Weights of a small GPT-style language model, trained from scratch on English Wikipedia: rotary positions, tied embeddings.
Each number is 128 + 32 x the weight over its row's rms, rounded and kept within 0 to 255. Layers, rows and columns count from 0. Numbers have three digits each. The size before them is the row's rms in percent of the matrix's.

# q: layer 7 attention query, 128x128, rms 0.0778, rows 94-127, columns 0-127
# k: layer 7 attention key, 128x128, rms 0.0791, rows 94-127, columns 0-127
# v: layer 7 attention value, 128x128, rms 0.0803, rows 64-82, columns 0-127
# o: layer 7 attention output (transposed), 128x128, rms 0.248, rows 64-81, columns 0-127
q94 181:100139155189160167128066103126175139098152165122109097134174138105159127199081159137140131168113119140128171139182143163075170108154205123127139117102166184129117125098180120126136180150066113097066129103113098083127118143157123148186195087132059162116194143133160129074108138090117207156107106135095140121134079099090099157093097103122091118142111164100164123108094103141126110108132
k94 173:135120154220142113125103118137096186117118113063067142149130099216175129160127128096123122104153143182128089084097187125151083136180109111185169129103143132083139117141103194159157137102136113120076117115146150008134107147110087110122161160124134110191157147197160134105122090131066155126139136096138116148116070136109111132143118120093076122126138168161139125179142113111155137141159
q95 181:149184140138124097150109152117123097129136125151138100189096196104135092162130080129138164195104044165112102149141140130134100137140060117151130120130139148164145090065095119077138074142079120117113117107082111176148148098107141088126066169144172130112097160106128136101088158129077167095143111212223115146111060116083138176157110164146105115140135168115105098120163142127180147098144
k95 181:101089118046209116086239209171149139099132106158066126128155125173128063100117157129132156126157046147166122140130131113114097136144127112087111142138102171112105156112123147079146129119132066147104110126148132102116120123151143117146132111133120138079085132118114109091094184133054130155112152087117144148159114170128117130143097137136049105179138142151086140112108117133147124102222
q96 035:106124080099100141122120127157136167091086117091096152166100194151147124125107141168136130178211140148133112164157130095152086085099129140132076100147140139176135180122125128132173155113123163059160011144117154097127125114076141130108161154131142120133130083086080104112136111085145158137139172114137071082149182072141135112097153221100167067110178153153127126127160116131140107166147
k96 036:155129163159104117181116099169062184143212124204094100103083113143124107173181131050108138056131120101159083117140096117124138155172137121137159149071168127098136124143132106152141088155103168143158178130152106138123130148170146134086109136113103101082141177140172185175114161174098078133121096143132069134196130134105142185145149081116122165191130139142180143108099110137118130110117
q97 035:127187085129128122122100139137115139119164147122081115078140061055149094173164118070141113104105108184192154187155080169133121126120081155137138139107076112178129132146115177097097136127092164135164132149136097111164182079130150213145106076113100144151095076093118183150133110110153111150148169105109132116184143136138185156139145131130072123184163139176144093105118193116071142107141
k97 036:135073181155091095111139125113108186159122150120125094174069174168116128097129187113110114160139091112084094117160136081107116115114168042128124091154151083088117107104112098132133118106162096146143130124125119079139154137091110080074132145145117064126214133160140170164123140127115120088083126115145090055069174154130085157132130156138163101092051161090174150108072084160131118137111
q98 041:132131174120075099135121071099185170138110134082087140129083151168124140085115169129124144161147099102115135138102170144170136129137181047119105137066186145151094153130123133093200117089174131110114068126115135193092112123156090162112178167112164099159070177172069131171089086119117145140124115127150049078169152114146080142133111093113150101135158133075111125119107091086146141162122
k98 034:081176060153122133094185104163110129092189143139182153126124094099118144139091092087100105128053129166165137095154063179134126116127093124124086116175119105086134111121116154149139185205111084141153132152159197116088106116129165143120125137075111192147160084074153134071097115098125139115111159145174113134040137116117145134054114196151132146129106113131155143172116147099115126124138
q99 039:108160138122110151127175130122108203142126150151073188107126137107111115161169095061147113152122077129124193153116083151126143148201118149149126128118068119206145167160060153066175074164134163114151137143116108126135149133115119134121115117163078145116146107087145114149071139090121096165135158112097192110081136127132199168115145146107118178135154132171071172146092170074095154081111
k99 044:171104084125146096140151114121074083144148130157128066110115112092090118125177113128147071141120095139134100205141091137080088112094113152119172105116194183077100105115165109161089158111140132154094118167102089045195084069176130146151074141076101143122121158104130184176165141172126090127142081089161078107114161109103113106134155129118142160147154092096188104143156128120159148162146
q100 046:152111131106141103122120105165134093118137111087255071131117158121124176146097118116060114087125094110082084102072152108172110158068138148112173137073133171089125157113114124157125134096043139162097131141180110162140112115103131187147154149143157135118154186184146163119173125133138177115106117166095109177198102150165123098182131125129107105106140158126130162093173157174117150130145
k100 039:123153150117144184119072189103143162126088091117112205102180187184168108129104120186147139174120120172104167125178206080086159099153116106107115133117098167180109154113099116145144147129147072122152114062144146152154178126110130077164145112156136063077057077158096079114109187064149118137152137127148156126118141139147120113132126140131145114069091135146114125117108104141148122151070
q101 043:133148102099129064143085105194126151142074125128101156173131150172169136128135178138132130137141141135152099177125175138170155112139146099140072099114116098084130125105189135143105174153184093138155084107086115113138145126110142091116175112121205100130111127069122112102124090085072164102138108201170106128181150117152054122102163149122186120124095100133098046132080123053132154164100
k101 046:073105223091170180140106138121187122162191173034127128134183072102126134117103054168095138133164164108080145087114132154107166181131178080126143148146094141159128152114051152185117119192150180142108144132120169143155126156050135149097142182101144120117118090144104155111112133116130127111087146137127135129099148099151143115102116114128070090106124127115138151169146154103133097100128
q102 049:156157141134169160066132145053111117117123144148084123120165132119119124133161078058194122110078147117147158150126090087082151119165104135140095150189093119186101095102098127130137078121130176101119142097117158142145083177153152107114070126178079133094133145140147072144083163139113090171148126068074183128070110087124174181105156140136101110092127113166186164152112097129119125074173
k102 046:120089071203121079175150148150124180162143097181130125143093112098107137131181118084104109126090101096153133166062070139144076146135122132128134138128170119074136098138165151058121150145118133137146142130164070101081140073165113163142078121058109145158158147122137222119141089120150109152129084093099096125128151148084140130118108100105164172231144120092134117136130120135144185089129
q103 041:132127136164145186144184135059125128110126118131128153095149172104139137151111125096160143140131162086137167127097107091136100167174110187105155162172130145136089134141105147140187070129096197136134159106143146145112096164149067107151095143169075171129110116174097095126066160098175102174188135069061192150056180122125166153106125163127117158096169137142176166151119080121147123119162
k103 051:145102092150155062094160081123132120119150136182117120161141091076071108088209133087115102138091104147144114158140060171176092106093134140124104135125138087112129091129187122125097174141106140107144144160125064087115099121139138146098052137119129105088151207081188201147140124174109131166103117100109137126156104140101116118117133124099167160224116101100106141100135111104139172087177
q104 048:123097122128104109166108115184139157151135128121152145151122156169180118128116197171084154144164148140099088122120146172153105150117154107119121108100136143118116209087151110179124193153174046157135058141127124097143179113098149114123220146122170084126092131073072108138102119128101142088101090198167144111164161149115071110077112140110163156104127096128101100136094163078115117153068
k104 052:125140196085146159113116132121126073142118147075137145114165119136146132116074103168107144141203150181091165110156161093142185083129146096130123111142117144187119140111086108180130088114113119137128113151115171180172159199044156094157157165156128112133067118184150082109122161082088141083102152157138144084116116121181120098146120124147075083033103123114139113115148100134118075166118
q105 044:115148174148152160149121112079094065105170111082139101097134102142118156121102115110091106135121108162152086084139142089192096105064150143098200128081135138063138104119115137117126121075061135147121147144154180145136154143107086153115101093123139127078123143162115187061153174111145134129143186116124136151106122163124159118205126086123107104137128152106122143071216116221161168155156
k105 044:140104131102123100109103155174115176085113150130144124125120122086101109156126168121084143118118068171120167105159132114123077121137110154110101124120173161131187163217158175131065145075101150082169080127164098136124087090168123139122098098065114077122141133112130149152150138191157111148126170118100173158150117175060142125157114111123179150147205178081076089120090174171108127130182
q106 053:125120061142116122068174102056182112154115112172052159127139149124117068146155111135207128133118105147131204109096079092109116108221148124160087147170128113181132099109092146113141087107145159142080147130101111141136140127165117097129102175120115136085144150119155115185097119103159134147163119098098194086099152097112121165078140152160159089152162139129113115151044091122106095109140
k106 055:128124131201152114138130113106124130134210145119137088164094103090086164089197114110096085112106125076150071160072084141130117182090124150136159108119092114089110114119127137095175130151137166123139191133112097091097091097154147141113130084194120186134202113119129177060126109175138124150088149111155071165171103143182102126111160111096127164140102106105143181140134132132162211146155
q107 045:179144106160104122118090124165060149142089095144193120137136142118176144119115156112117163134140121093082109147135148195135104157129081132132106120082125115150054173089158118182113184141169068134194114111127113078171116118079154134150173140162129119123058101089087063132105132154107151094149094154104102126124134163096084115055143174081149179119143088148139158177095159069113137103098
k107 051:148145159110163159173126154070119082179148150094089123130174109158136143135088101151133119091170172149119162120122096073151169088135164147120119130121092128157071125069082107136199114191133100180065148132098122116131162167082154064092169158179143167138111099171175094120071151096134152162115113142122120113141130085183154098089175131147089072075078081149147150147135130093144121133093
q108 052:142107160162134155163115149117120153164080095131180180157148133138130172145118139092080097089145146130153109161037140131127084094139106129128145160177102183103117081089091083111163076159176090149162148098164112118111138177153125076121159086082142153112107105142080122148127079102160134114117119113046127141171135166150138171090075078119190084072192160144108177145151097103120121111101
k108 061:139128183128139105079115142044129107135139181119106129104159108125079086152124109163185147123143141159136154091128127165173128153147170113089114126118106050123073104097123137150151144199189096145078143140130146114141113159104056160143101109134094125131105122132153132108098221116146115154160125124146144108045070109065147143145140116120136100119082087145194167121203129084151074102137
q109 054:116132148133165120105129125032167099163151144123046125114137131097079106131174106102157113109133155109158168090096148039142131134134179134147161160178131134107106079145088123099143082101126176170111141158164150168091132154148121133117052060109157157084157122149142152109140148112133158206168179077131155127099101097135170159141124073143120071137123170165115145101166085187140116104120
k109 052:120115116179135067109152159157139161092157133124162134164108129061135149133153147122085138125133062114157074118128137174107088132116116132104156128174110179126191167188184171149067128110128162071201140147151106154125079084170132179148058082117122106123159118129112189124144128154159091129107136074123134162160150164109127108155115109087161164141144168054110097140107105127141173167201
q110 069:133136090135105133084151122137129080103058172107136056094158115195122105120069119175112157138110164140105125095133124106114066147182139180151132114071167144129124147141200119143103168182105089087076112144122090138158120148164101167130122191110163095133122106157195163115107147149097093132130124159119133110100129137153121057119145191178109132150054068112179080154097139153120146161164
k110 068:104133073097113092129096136133158123112104134129171119138116174157110151147153184099058148146152153129152141158100143149148150089122152096213121169122170122076145134149147141090088120083167091131118137160106136169073115149168156157117130080126122124117172144156069170066124094113141140112136134143139205073211129152138088158151074116143182134147144133133130038040094102125130138138076
q111 069:118122144095165117105120132093101090176122155071109116108177130117143133121144131135110135123179128185104151089189180129187151163077187127066150118148136124138086151167103163160166139140084109188138135157124201142133206132052109101098171114163121150087087143087143155116134155119084158195123139128124177161074054127107176097134137118130151182090108131103125135129128188146111181121123
k111 077:132170169117130095130164119147110100110142162049158092139156077063115153173153169089094124158134120142104145115128094134163094119127130142105135175059127136165134110191159181138155139099070183154128050159111131156178162078140153089127063088137165121085188158081188142187128157173137151118121127114130181124148119147121122104200137109120131141135158147158092077121171135143130172139172
q112 070:144122159126149085104105131044154108148175105104099118099151123115085107168183139162215077123129136154135112136148130083116106095175168139131161172109109112134157066154149120099108132121140125155055136118163126168148116135149184127080093108133176141062181135153158127188117142096146147164227152076125165132100135124136152146168119052160077064135126122123140120124159108161187122134128
k112 080:122135108126102071046134115079065110092147187126114098136135091017101147152170119112084139122103114143205101147135067139156110130147152137145139144101143136084127077199115193110151115130114157103115145111089113125132116114169078170088087064116102141117191145153182200173129157195121134155104150114139119149184131101082117121163103129105134162107160171122134122125153119119139140135141
q113 084:092138104089168133116119148083188131176187145127053159107128135147129109112167112130168108136129115179118110068187131160149144119088174168068072175124149158133120150119110174091143138118091170143150126129108162152125152130106088091146162147176170045111130122072077099126138139091141117166132105133113149142124123151141192140150108125129165142151056137124197106148165199156068185170111
k113 075:141159114159136138194099147207156151188085112159155134161121164198175125115127153132173100132125160076067119126126160196096122126156127127187141084113141115178160181135168096130082123086151112139169106090114149121141143101146143104176162124093146133137135101076061086112134129157160115077134125180154133112110170161220106155117165188160134141136062121147117110129107167173153153107122
q114 106:152134135114120159067170112101056129121167121124138102111135122044096093115108149107113094096083123087154137193161129129147138116112109131140153055126094098120099103180084135141206117109103173110132117123175169116088136125137137089149099085149112214098125155155152096152117145172123153184116086123122127168133089178129126121137168147084145186172159197131129200087137108120097118053129
k114 087:096134108152144120103118160048111187121138140174150127117146193087093117095145142118216079164079161116099118115095116102149123069115134167126149127112122108109112073157137167072167105125137215138132114092097114111137115116127131169187088091148084100088165104155098098138084136197104145207175082099116111152103136148127146161195195111141126138174135126134160117141102146137123161146169
q115 111:086174151148097152108166168114189091130154144043065118098145102105131143132149111131140113143082156101097092108089078086148158155181161106107193113076140121123120107150133171157119134167101145186119123121185158142157094110139165197101096090129180164080140107159096123143116156162042157156178125112112113144138171111193138119163158137128086103100126106174107104061130093128150143149094
k115 117:089128139171133126067121135050081167158156105172136114111132141094096091100151116180130120133088147117158127131201116100124170137062082176083137118083120157131112121198148202131184150094144170135099153099092083151099173083131170112075136079107148144115130081170087090154118111146088144167128139130131128169093156127138094098180139088124046149092126178145154127107095122136114095097154
q116 146:030088093158113196113138167108142117139132123120114134142117172139175103130141129129128161100123129112073148111143066193175209122100142134062060105114139155115134161167083166097162131121086153139182143137105159121166121103055057094124128155138130114185111140100105125087104138128113090148078118169137153155157152165127141168108156195180158165124133131135146085167140161112067143123109
k116 135:122137136193181153135127136167154166183142113147102167138129167185164142095127158177192075151111176081091158105147148188092147128094111143117157143079133141182129129109186141132157131122110160130156111122109137116148188050111151085123178120136180128106121097083073085160111145129116105142150087146130143173090162115216099121131183125131084129188062128138133133141088166156127128112181
q117 169:126124129135177122132127136107098078193130142114148148135053155122110125118149104156099115086139101158100108139143147122090130164097157133084094130164138154133080095149120173067155178164047168134168138124076149120099172155080126099121173145118160153157132165069126114105135141051108141153130117056181145071100097142141179152165088098176183157118140107105150136158160213110068154143137
k117 126:137096125160158155180119139186153145187104115124095112127136100182116113102092104143179064092083103075072169071139173082112148128106135158141131112134128117156134146111063084115136196148118117169104130123142141110112135073114191070120173140094144170125102088074082080114110145186099093144105115110131136133058095137173126142100167132153139102127108121101118167150116188183118111046120
q118 164:126131156176058133148128167153087082113127083083122177149127144069140113158122139181118102133104147072089127141111068080095156114175085097089146075134126089145137116195072135164143101180134128123142122128133164128110108094092102151087103099099125212122125168158132084119144162153082164164180131122123173123156141138128087120112139142171099128117190067157088137102110047085156087099142
k118 139:150087166079127134104150140138112107143144085121133110124147122036223149154124094135100094121087113086108161058122079098097107115164153131163159095105162110149125177110133141130099129160117083106140120127101147137134103123159164094073119121160149132150124155118074158142108174117093176171141150087146143109167189119110115117084051192134131207139165165164118137104175142108031120130117
q119 168:168114123126149074114084096120100099140126148073157132097133156134109095184136189150145133173106149141143158114126140143110092103161099136163116191122119162150132149108126074185125184170122112122104101091067077100125158075114124081120126210151148141238120147158206119089096072137118074091179080119097168150130142158125124088151133152115111170114135116066116112145132084107116142087141
k119 162:074144124102127136173153136131147121140194168139149166093138103085147088112089154177134160129194155113112093153118157140169122133132125121057092065157122190140088100133125123151142120115154118191101089155132085159107149142142081128117036139148090123196114086188162110088080082157061098097153118116082088093104154170081125094170105107131133147140168116074141109135130120132073107160145
q120 188:192171143107148108179125088149159159140089177113116108125126095133143186098078138146096118156188107093095117084060121164066177152075113168062120157089135119092126102142130129122159070109114140080103169114144111086136094175198167117186120098096117122138142158086112197167119124136050162124125164148160145085105171144133090144133170094154093113094145090107114153124113105113107082127143
k120 169:128155118125172097220125162067123163042111070067091142138113169069155157106130145148150116131119135203079128114101101115111105147149172103111154151111135150097105129132123102136126109067151156075130117137152143090127136122178115152116149113093100155142107100138101164103205121111111100086125127141155200113133093215140140141139173174154189097104067131102140146103126135081092108076121
q121 187:121119077099053200183119123103164188135142111078130101089184155133194103120119110166127154106154117140196172096115114175170085125162063075145149142161068097116105177145139128097121198158135172112141169174110129141129119108161189115139140119138167095116185162136171158097113138112127092167173109125134104118083047117160078118121131108113147109139159116143182134137128145113128086136136
k121 183:188156125107077147149127149131179136116142174159137069123103198150111160152120106074140109133098088122117129099189176112141134065169143146085128108157139089117160167115147157082111172130131130092152105144160175124115156157131129154191087138133139212129201136099117135145087117128115109099117145123067137128138126228050127140123148089132081068119137125160150149159200120076141143125103
q122 179:112129151113128121145054105124155059160184152104144211124112112143131158102106203156158138174126081115138126114071131119139118090094110109125122085179174105183151144163128131166149153137144137166170155103143129088146151101195171148127110143100084114118142174166125143124120150134108125116118160137114131167150072071137163101183112201120131104117140058201197161098097176155138160081118
k122 177:134054075113175149139090148171116081106177186135109144128118152141170123145150138133092122102130143208080144024130149108095141153095122135142142161156124086102136089126140203068146148062161141174132160096110121188165132118163129159090072119129144102130124181121125093129105109173152094112095123140129127102117090116159120135112142179035101155152160155128114126112128099079064145126102
q123 187:078139124106128099133124140173073110088118087159135109141171137137137082123169148120151100164157179105101162119129088210095084101166123131067173090139144151131141136140071141123165220179127132172130133108090161140099065117151178060141139094128112112132153090107130103199165114098138192102164153140064109113171076114107136171108155105114135086094069152143077126146162133115114142146151
k123 172:157190142098135140102113126103117165179122129170128145163141144126163106141130100118074085128166191175121130118091202118093145137124120148103159122114102143137166122096136118139101142102113182139143127184184116062104060028081165107102115159115127091117164153133154135172099160090131137088112133053119172132135135127090124164141048173148170073204119087129159115097109101156139144152096
q124 181:065103111146141120112192103103155077151129067036183086095122193147150130155177174083139084131081104107126138160108131142102142162081153207131176146194085138137128114057100158144127125105176135113124120046123090160123138099123117150134130115064122161108122115132157117123142171093155123116122115106078108138102136163058080148113123172136113098123169079102169126138133092154105122133149
k124 168:106122124138224153094156195163105179148128109055103143162154162113135140127129126122100122033106110136132123139149155182180144058125133166157132130123068109113138111127119153191119119134124119156144142094150117139109108158133162111099085150131125174098125079115126104164116082100186166145135139106187168160099149131066094143133182165127118132132147059093175108089176113176109064129081
q125 183:067154181151112144143131173169126101090146132091078162130117119163112137092097089195065117131135161135170162205104120137167137147120062175121134113099098118139132124125122045132131143135153100095078151063126156099121101125154093182096108125125184089117122164082085127140099183142136196109139108122071134102157126181169105160126152116169130187126116138143223142167112144144119154115129
k125 177:117114138079129153145110092145177096124126093125110143094146091119176172129134060118120131096107148114102090170103155126195189123169143103138111129149192145110148122115102151101100088135154137099108169112125141137143129073137146118189115145216135088170120102096125128132200198054161132135126170163144135181124084175076109137063161120156093184159158134147129153130087071153094170124177
q126 186:189126142130152142173143159113107105125086169135144178137160158122136136101113127117080153098079141166107137145136176200091139125177124129095145154100189165176108107161039130100118142107204190099102149170106086097110148084114081185128138122125161099136126114062155151091122108168153152225143132092114117111103142114100124061103062115101115066108110117126110090119130106160143115099133
k126 180:087079199124085117162144117120131172188135153105065131147141119112103115146099133111133102122093135176076108152129147102146115101115106124069145125154145082155067142127107135145089161059154119101111117159131135142087146134140097096194128139148145128146173128128092182086134135107170142199078083124126073106128125063133138108125115154176159134170115119101129077060228118125147048127169
q127 189:131175103129126120110125178132158133165102161133114086125134088161107118124155109104158120129133065127149176146113123122113152130117210106116194104150090124146086106154183087106128150109113229151141140137075194064136163155118116130096135108136151065145149081145115074092149110124150175096155152126110164112115167125093081123121113223105139177121232174117131130132152166133156106091133
k127 185:124118118201133109120117050130124109094106126119134162143125107134109184171145114100152151104130095128103087145117172105114121120105158117057165115146115088092143124114132155102126054183151230147130120168116110143145175099115151115139158172119116049104130137160132108131106167151089166122161111134114154115246147160128151106087149109083106103111132145080128112128190122192097077071097
v64 109:121119062132154166099122097151086130163137173099097116136163131128121139174107121126142166103102092143157098125085131177118143154071148088087157137151211130131134173136127090061099124125102173189177152043148135151065084121149092144105171205174124172104098155136148157124124143134166146098144131095094140067077102158112153093148130127164123192103066108137112115096134137075162117142168
o64 103:070126065139120134118130149132073155145122176100057113129124099127068101181103135112217103125073118111151091119105137173128179127088161111128172141123185115101116173135164132081119121140138142157179178057148137127093114074175112145086180168200129164114121128095131180133083102121113127155140140124089157074093127144110147105153148096181137166144087122172112116089126131064175123094143
v65 102:104054107085138174154124088085105077120122090103094148191177146107058138123083131106117110182134100097146182097090160098096109137139148143167121131114118108157153154155156145164054084101076136164146047072164146131148179115145145157103160108111135132137163039151146110109149145126139191084164151104071121159087096141155134075141149126157174100158139158100136157113149102109108100146133
o65 104:061080112123112177121103124061097086105151104142073153173167161117112101125056131146109130144125083082159157090073142101109110136140165150112131098119087158165151109180161138135053108120104154191148035070135150142139175122136132146149127083182152099134161058138170090113098158133157182100166145144085133152110101133151156101158132149140147088184140148119147168118157079135120115109093
v66 115:099109068187131090123150142146156183106094150114101143110115146144112123159111129133129099150088134097175139112155134136133105199113185081101129009135157130121158115134123135144180121158108089135137091098136167122142078088139167121165108156141115098159143159119126143122223108146178111138141107131184120116123131126134187158179091176149133066126171109157137247109115114100113110114167
o66 111:099116060161137156107138100155157174081085137132109151108121162129118109138104113096158046124091135133173134140126152137150129168096157104095146031095115102125120116110123090155160121167125075090102116076102142139110099110165164117152097148128143126149156171126107174116238077132184107129149106099180136139125121137145173138142100176129098071158123077154096216097112139104099126064160
v67 112:104166136139084111142154122154094127165095109127121086151133137166122105110085103105182236071104161156213103126142112106085117137127088199142107116126087149127089141128134154139092128130117151082158153178161156150132139108149106153132136100101100121103131138090114169139128144173173159156206171124140157141179086176169081146197120155095121127168155075118115133164082083087102095120065
o67 112:146139167109121134111146107148123126135108137122134102148165125130140054085096139115183198123089187142182112098147134122087108106153079193124091132153113180131111117110137162103096119090119125058124158168125177134138117106112141143131093182116029118137103147107072123127081130191133132144189114073102175183152067148175124141184145165107122142174156071136106122121091086108090132094075
v68 112:190100150125084125096051105161184089061140162148115116114169144148151166109119099094104111141104170086154080118110111133141133169132081084097188159097134120136085168117141122121151143173075151167105134097137117137111125114140104090124116163090063087119130059119147210120089125111144127113119107129168117161056123136166101174173082110142112143132163147140140067110155146178092053082136
o68 112:168075166101092107129055109148174119089122136147084111106148175135148151090150117066131091157108142125132057151081082121175120133133095087149172145118111098175085173090127115131138122139093150204113142118193124145161106098153096108119143198103116159102113106114150191148089087062160150107133095100148158122074116126157093129172119079114097109132146138132118106149137112147110027091174
v69 105:144204124136154129112090090147114093142103137045128156060121119118085160160124118069101171105071132113094164094145124119130104113147174137097144080164049165116137169116113132111166122136121083110097070130150096121085115094156096149153124122113188124104081096194130149137143115139162112098049100134125163125098180135126154207097089086130104132147111127176115094122099167120074163167177
o69 101:162148165136095145099085072105101066130114155102137139144100147111115136149110118035143145114069130110102143122127134122127131119164154107089191115139090137102140211155147086115178133110150109130116103143121111107082136093136089203181072134131170139110065094188153130146136079181130095134078143135143142091087156104125144216078109162143069139132116143141146079113109193141114117170178
v70 109:117124143098110071168092124166122155157143126137174140084102159127151118134121158112111173168118154175126156111043076124164150089111184114179098110086107095161107158088072125089214103141114175121135204122153102118170080138113095136089197115182138175122084111136114084170162103131104091123176132155107094120123110141121144115139131117119119095193144134107143077180192157167146109122170
o70 108:098137129134117127174155150193077116185135095157140176081145153135148092154114146163076175127121173146107149132104105097102163091089178134171111141091070105152144142143092101078186094174107145139145219117153145117166071110126088154139155126165131202093104124149123092146211095155092100109181143124097145105183084150137136131112105129119114105166137161097106104195146171153144122112172
v71 108:149148170153138135113057162127157140131109094120141143150123148105111108141150138127106082065124104158150138151101108122059159109107126141100122115145091154123163111213161171068152148154149118138148076092185089132136217143132084109139182108185091124142116151102152175115160068046157112159191157171147097130127129110106193173152093138146096110148138061105104176111159148134128162101158
o71 104:185133146152098134081079138148136072121086153136134190117085155141097093137173105144123059090175126169099109126092138108068125126105140187128131098120066147130188153202150093072160136145111079115144058088146095151135165168116081143138140126130080131148117163108138157096123098043124103171199119177159086142092120120110155146149133134151098166175120066144091132139152144120116153105150
v72 115:142186120131100176082129125085207120132118112135143112166078111120135135112099115103196165065170152132074167142125131124107092181135158116127050098138131108075169089175091136090147102096090122132072156095119144105136135132130089093106113040110169104173036108135114174134092139076136123126136121118068121167092082111078156117136119162144116122093138138131141098139164196120125117161096
o72 111:169160139107088120094175161081183111111145118111133130216069127148140107096126123129134135073165133145057104150120136144134108152137172141134052106109124120083129121155107144099194095132111143122104174129085148141133136110145083110119108057157187153191072110115105124122111122091172162171139133094079116168123083070091156116158158177126094124097123127160143075167139187125142096190073
v73 109:121079165146161100118120147154115091192084060127101115140173119105156143162139124112131157212128146136154120102159113130125133104155149136143088174060170112117121121135125131069143114107086207116101073219147098143097092150122120170117130131119153135148093097098109161116108134177185139152108140104054093122116119109129164194106160165100081089119139136099175207139116101120166156085080
o73 107:139093093104172139145128096171122089133111049125080106132156131093152138164127121189096135200157143150187073083091138150081129119136170168180138169079172088114164069120151062101151138115072148121102091204116106119120119097104103178129135154102145126144072116153142124070136115173151130122130087086119095128126138093130134176099216130168132134124149080125166161117120114121143165115074
v74 102:140083081161133153098155123193163118141093137140091118092162183083094099196152166138128145086097157114166090136176092101113091154160129098158116119151081147085141118125200120107120123129122145103106154123104147153145181129131137112150123015122084154124125162116089086134144116065106153086097105086083134173119115135122060162093059145099173094148086136095112073123192111124150145114129
o74 103:196111125124115117087137161147137119135119142122122080074141133139126113156115119121155134117068146151136060104122110110114089132192087125168142109103136087078199077163168133114125123065126103163112149120153155111106167128138165134145112005118114119172136142122111116132154099064110146092119171102118127236109117085090095154097097081175178077159121167123131081106147167140103155106144
v75 106:085125114083147171104111127113111047174153121117063078117143115115148186167141100104160114131097153168129106127080101161126070146135084133059138119197159132085135164092139160172113105122148162073127079170091161118142107167112164121130097152126085103162058126163134133135153110163110141128102131135157119105097136065056123112150144095119106059158090093158090117150102164144168177070096
o75 107:105121119123149149124141108134135036158169147114085108110136136131114193170143092171068121078114161098167101129081056172111117220118104087105130146210176137077141233124149123131139105131128161094111101126086147105118121110121162088093094181103112154152084104163133134125110131142166139116050131140174100118140113073144139120139119085110128098133120118125084130194131138126115151090091
v76 113:204067151105165211155099148171142106132098160138155189194061096142110111131148100137116187112109119095154134148109139148098054127133144112134159118142170117161119174153110198128108105095156157132063165105151101078163103120101180153119100125109121152081162158133138160122158123089162127138151150124174106147126178157095107104150143081189127134091094159065116073100072121095111125141145
o76 114:204074134099135186145169137169164110110116172121143197127037085159123099124127087114121159138102111079143182125117135164106071159111203096133160128144137122155122123159107172102088112154160172081111161079163120076110127125100174113116103091083161150107182104143122153110113133115127135106169128130161154136081163162079150116170155093125170142108095176071136094115053101119101103156145
v77 108:146112122158119100159161165115118114143109129090096243117181153107173162143091114165119118095054197150170167162115129102153176199111121122097197135162116069143159156137135118117097135110128136107103129092150154118175137188076162088134131147150071167104139125091147132097108126197119074087126151161060112118112108164112137178109117115113110143145135127176057115137089153137133122156104
o77 102:126116124204112111102157155094130130119135173096088245122167146100175121160144083131119104113067227148134149143110106099124204193152114114108170149170141093148150141123183128159094094153079082140093145099151115137134144159090161094161143156157119125121079095087101153093106128167105080107117159156071127132076064123128109161130090108122121144141130127106094101082142098171120130150107
v78 109:149167110094139147144047166077097141099158102154138141136132048138148139189137100093178222150132173116132142136151123136150131098130108049126161100110116141153127052088143113110114199096196160119112112129096140110130160148114205089163175084105148137147156086148148101146118159157129147138074126127139061123121107126097141164108181116183136171169139117113184128098105158124111100097135
o78 105:155117142100114097146113153121139109141161109123133164177108078114141192180171120121151246156191153150149142128142085128146138146163107062150148103093094133162169103059134125084143187157183145105158147131075169121113152139148164082130180118124141176171112084143180131157121190188130127123033148114152095110110104097125149145118144147167102173151091093111142133133110151131103103103137
v79 104:191160097126146099072153142145085126077147076103172177134086120157162159127061117185104082070080092158142069091133117150093157093115162195118098104175190138117149150112176087138146178117098118107131080135161144157099139177158127118132102080147089109128170132137164099135090130087148176146117134144107079107116110137209118055092123129131125083175147156122148101109099142113144124105103
o79 100:173162103131170083061158186130108115119085052141165183159119114114158161154103120142148093129068091148127091115111106133132129133157161160109117120195195141138121138074177143112154155144110108105151125129147169155090128170141128116194113117128111103102182150109172107160126093115109197120150113179087059090097079142194126032101126124101097107142143135101143121139097164081135145105101
v80 105:203148173106088165131112095075171148186073095130087107140159128116161106087094152118083164170102162145103148119125096177209120143124101181085098139158178107127141065077112128138119103123134151164073120102092100162106150133118164146122184126177102069086145163162128108155131089121098054163152131110112169118103151156149100122091163154079183076119156150089108163132109116142120132106158
o80 105:161124139120113186150145115100164147195079082131073084130108158069144097115090154168126197136113143156086130148116104186226114130143111146103152115165142138147215114121102089104129097186104133163095105075099119157145152182112149146113182125136131151112137205157155145134109130069086068122104107091122158089167116127139100129134138152089155108087135167060090125149144088115126112127159
v81 111:069167132108107109109111079108098091141157119116087195123068114140132111163092152075175066097169155109110103144137091123142111142126092178121114179158157133168101133133102145168140115153100146128136143120065125113129132142109187195138109103072149136058113089128173158034133105157086139082116067165115113069081109154100091179086107142174115131119148144139153115122111117173073142170156
o81 106:059151125136137118110099118091134040186129082133066139125091096139149124123083074053221100102179181120122164118119113090130103145129092145103070161145168124139095132094077152147130105122108175100146159135089141060135136142149140139144109082066167153068121097088173117092129122142116134087085113153098168085108091103084100146095108121156103130106173140149109141161159104152104126170117
v82 101:121121084112098102116177159186139104138097118131129132163102136152126176137107110168160101134156097170118138123123126086130158118121147176072119124084119077070174141109103172115094112190148178121123181163140105112115109126123077085163118056175164154157137137130160133060139185141159083101116155129146113185098143087141127165214100119100143196138106079071204156127095102116131110112175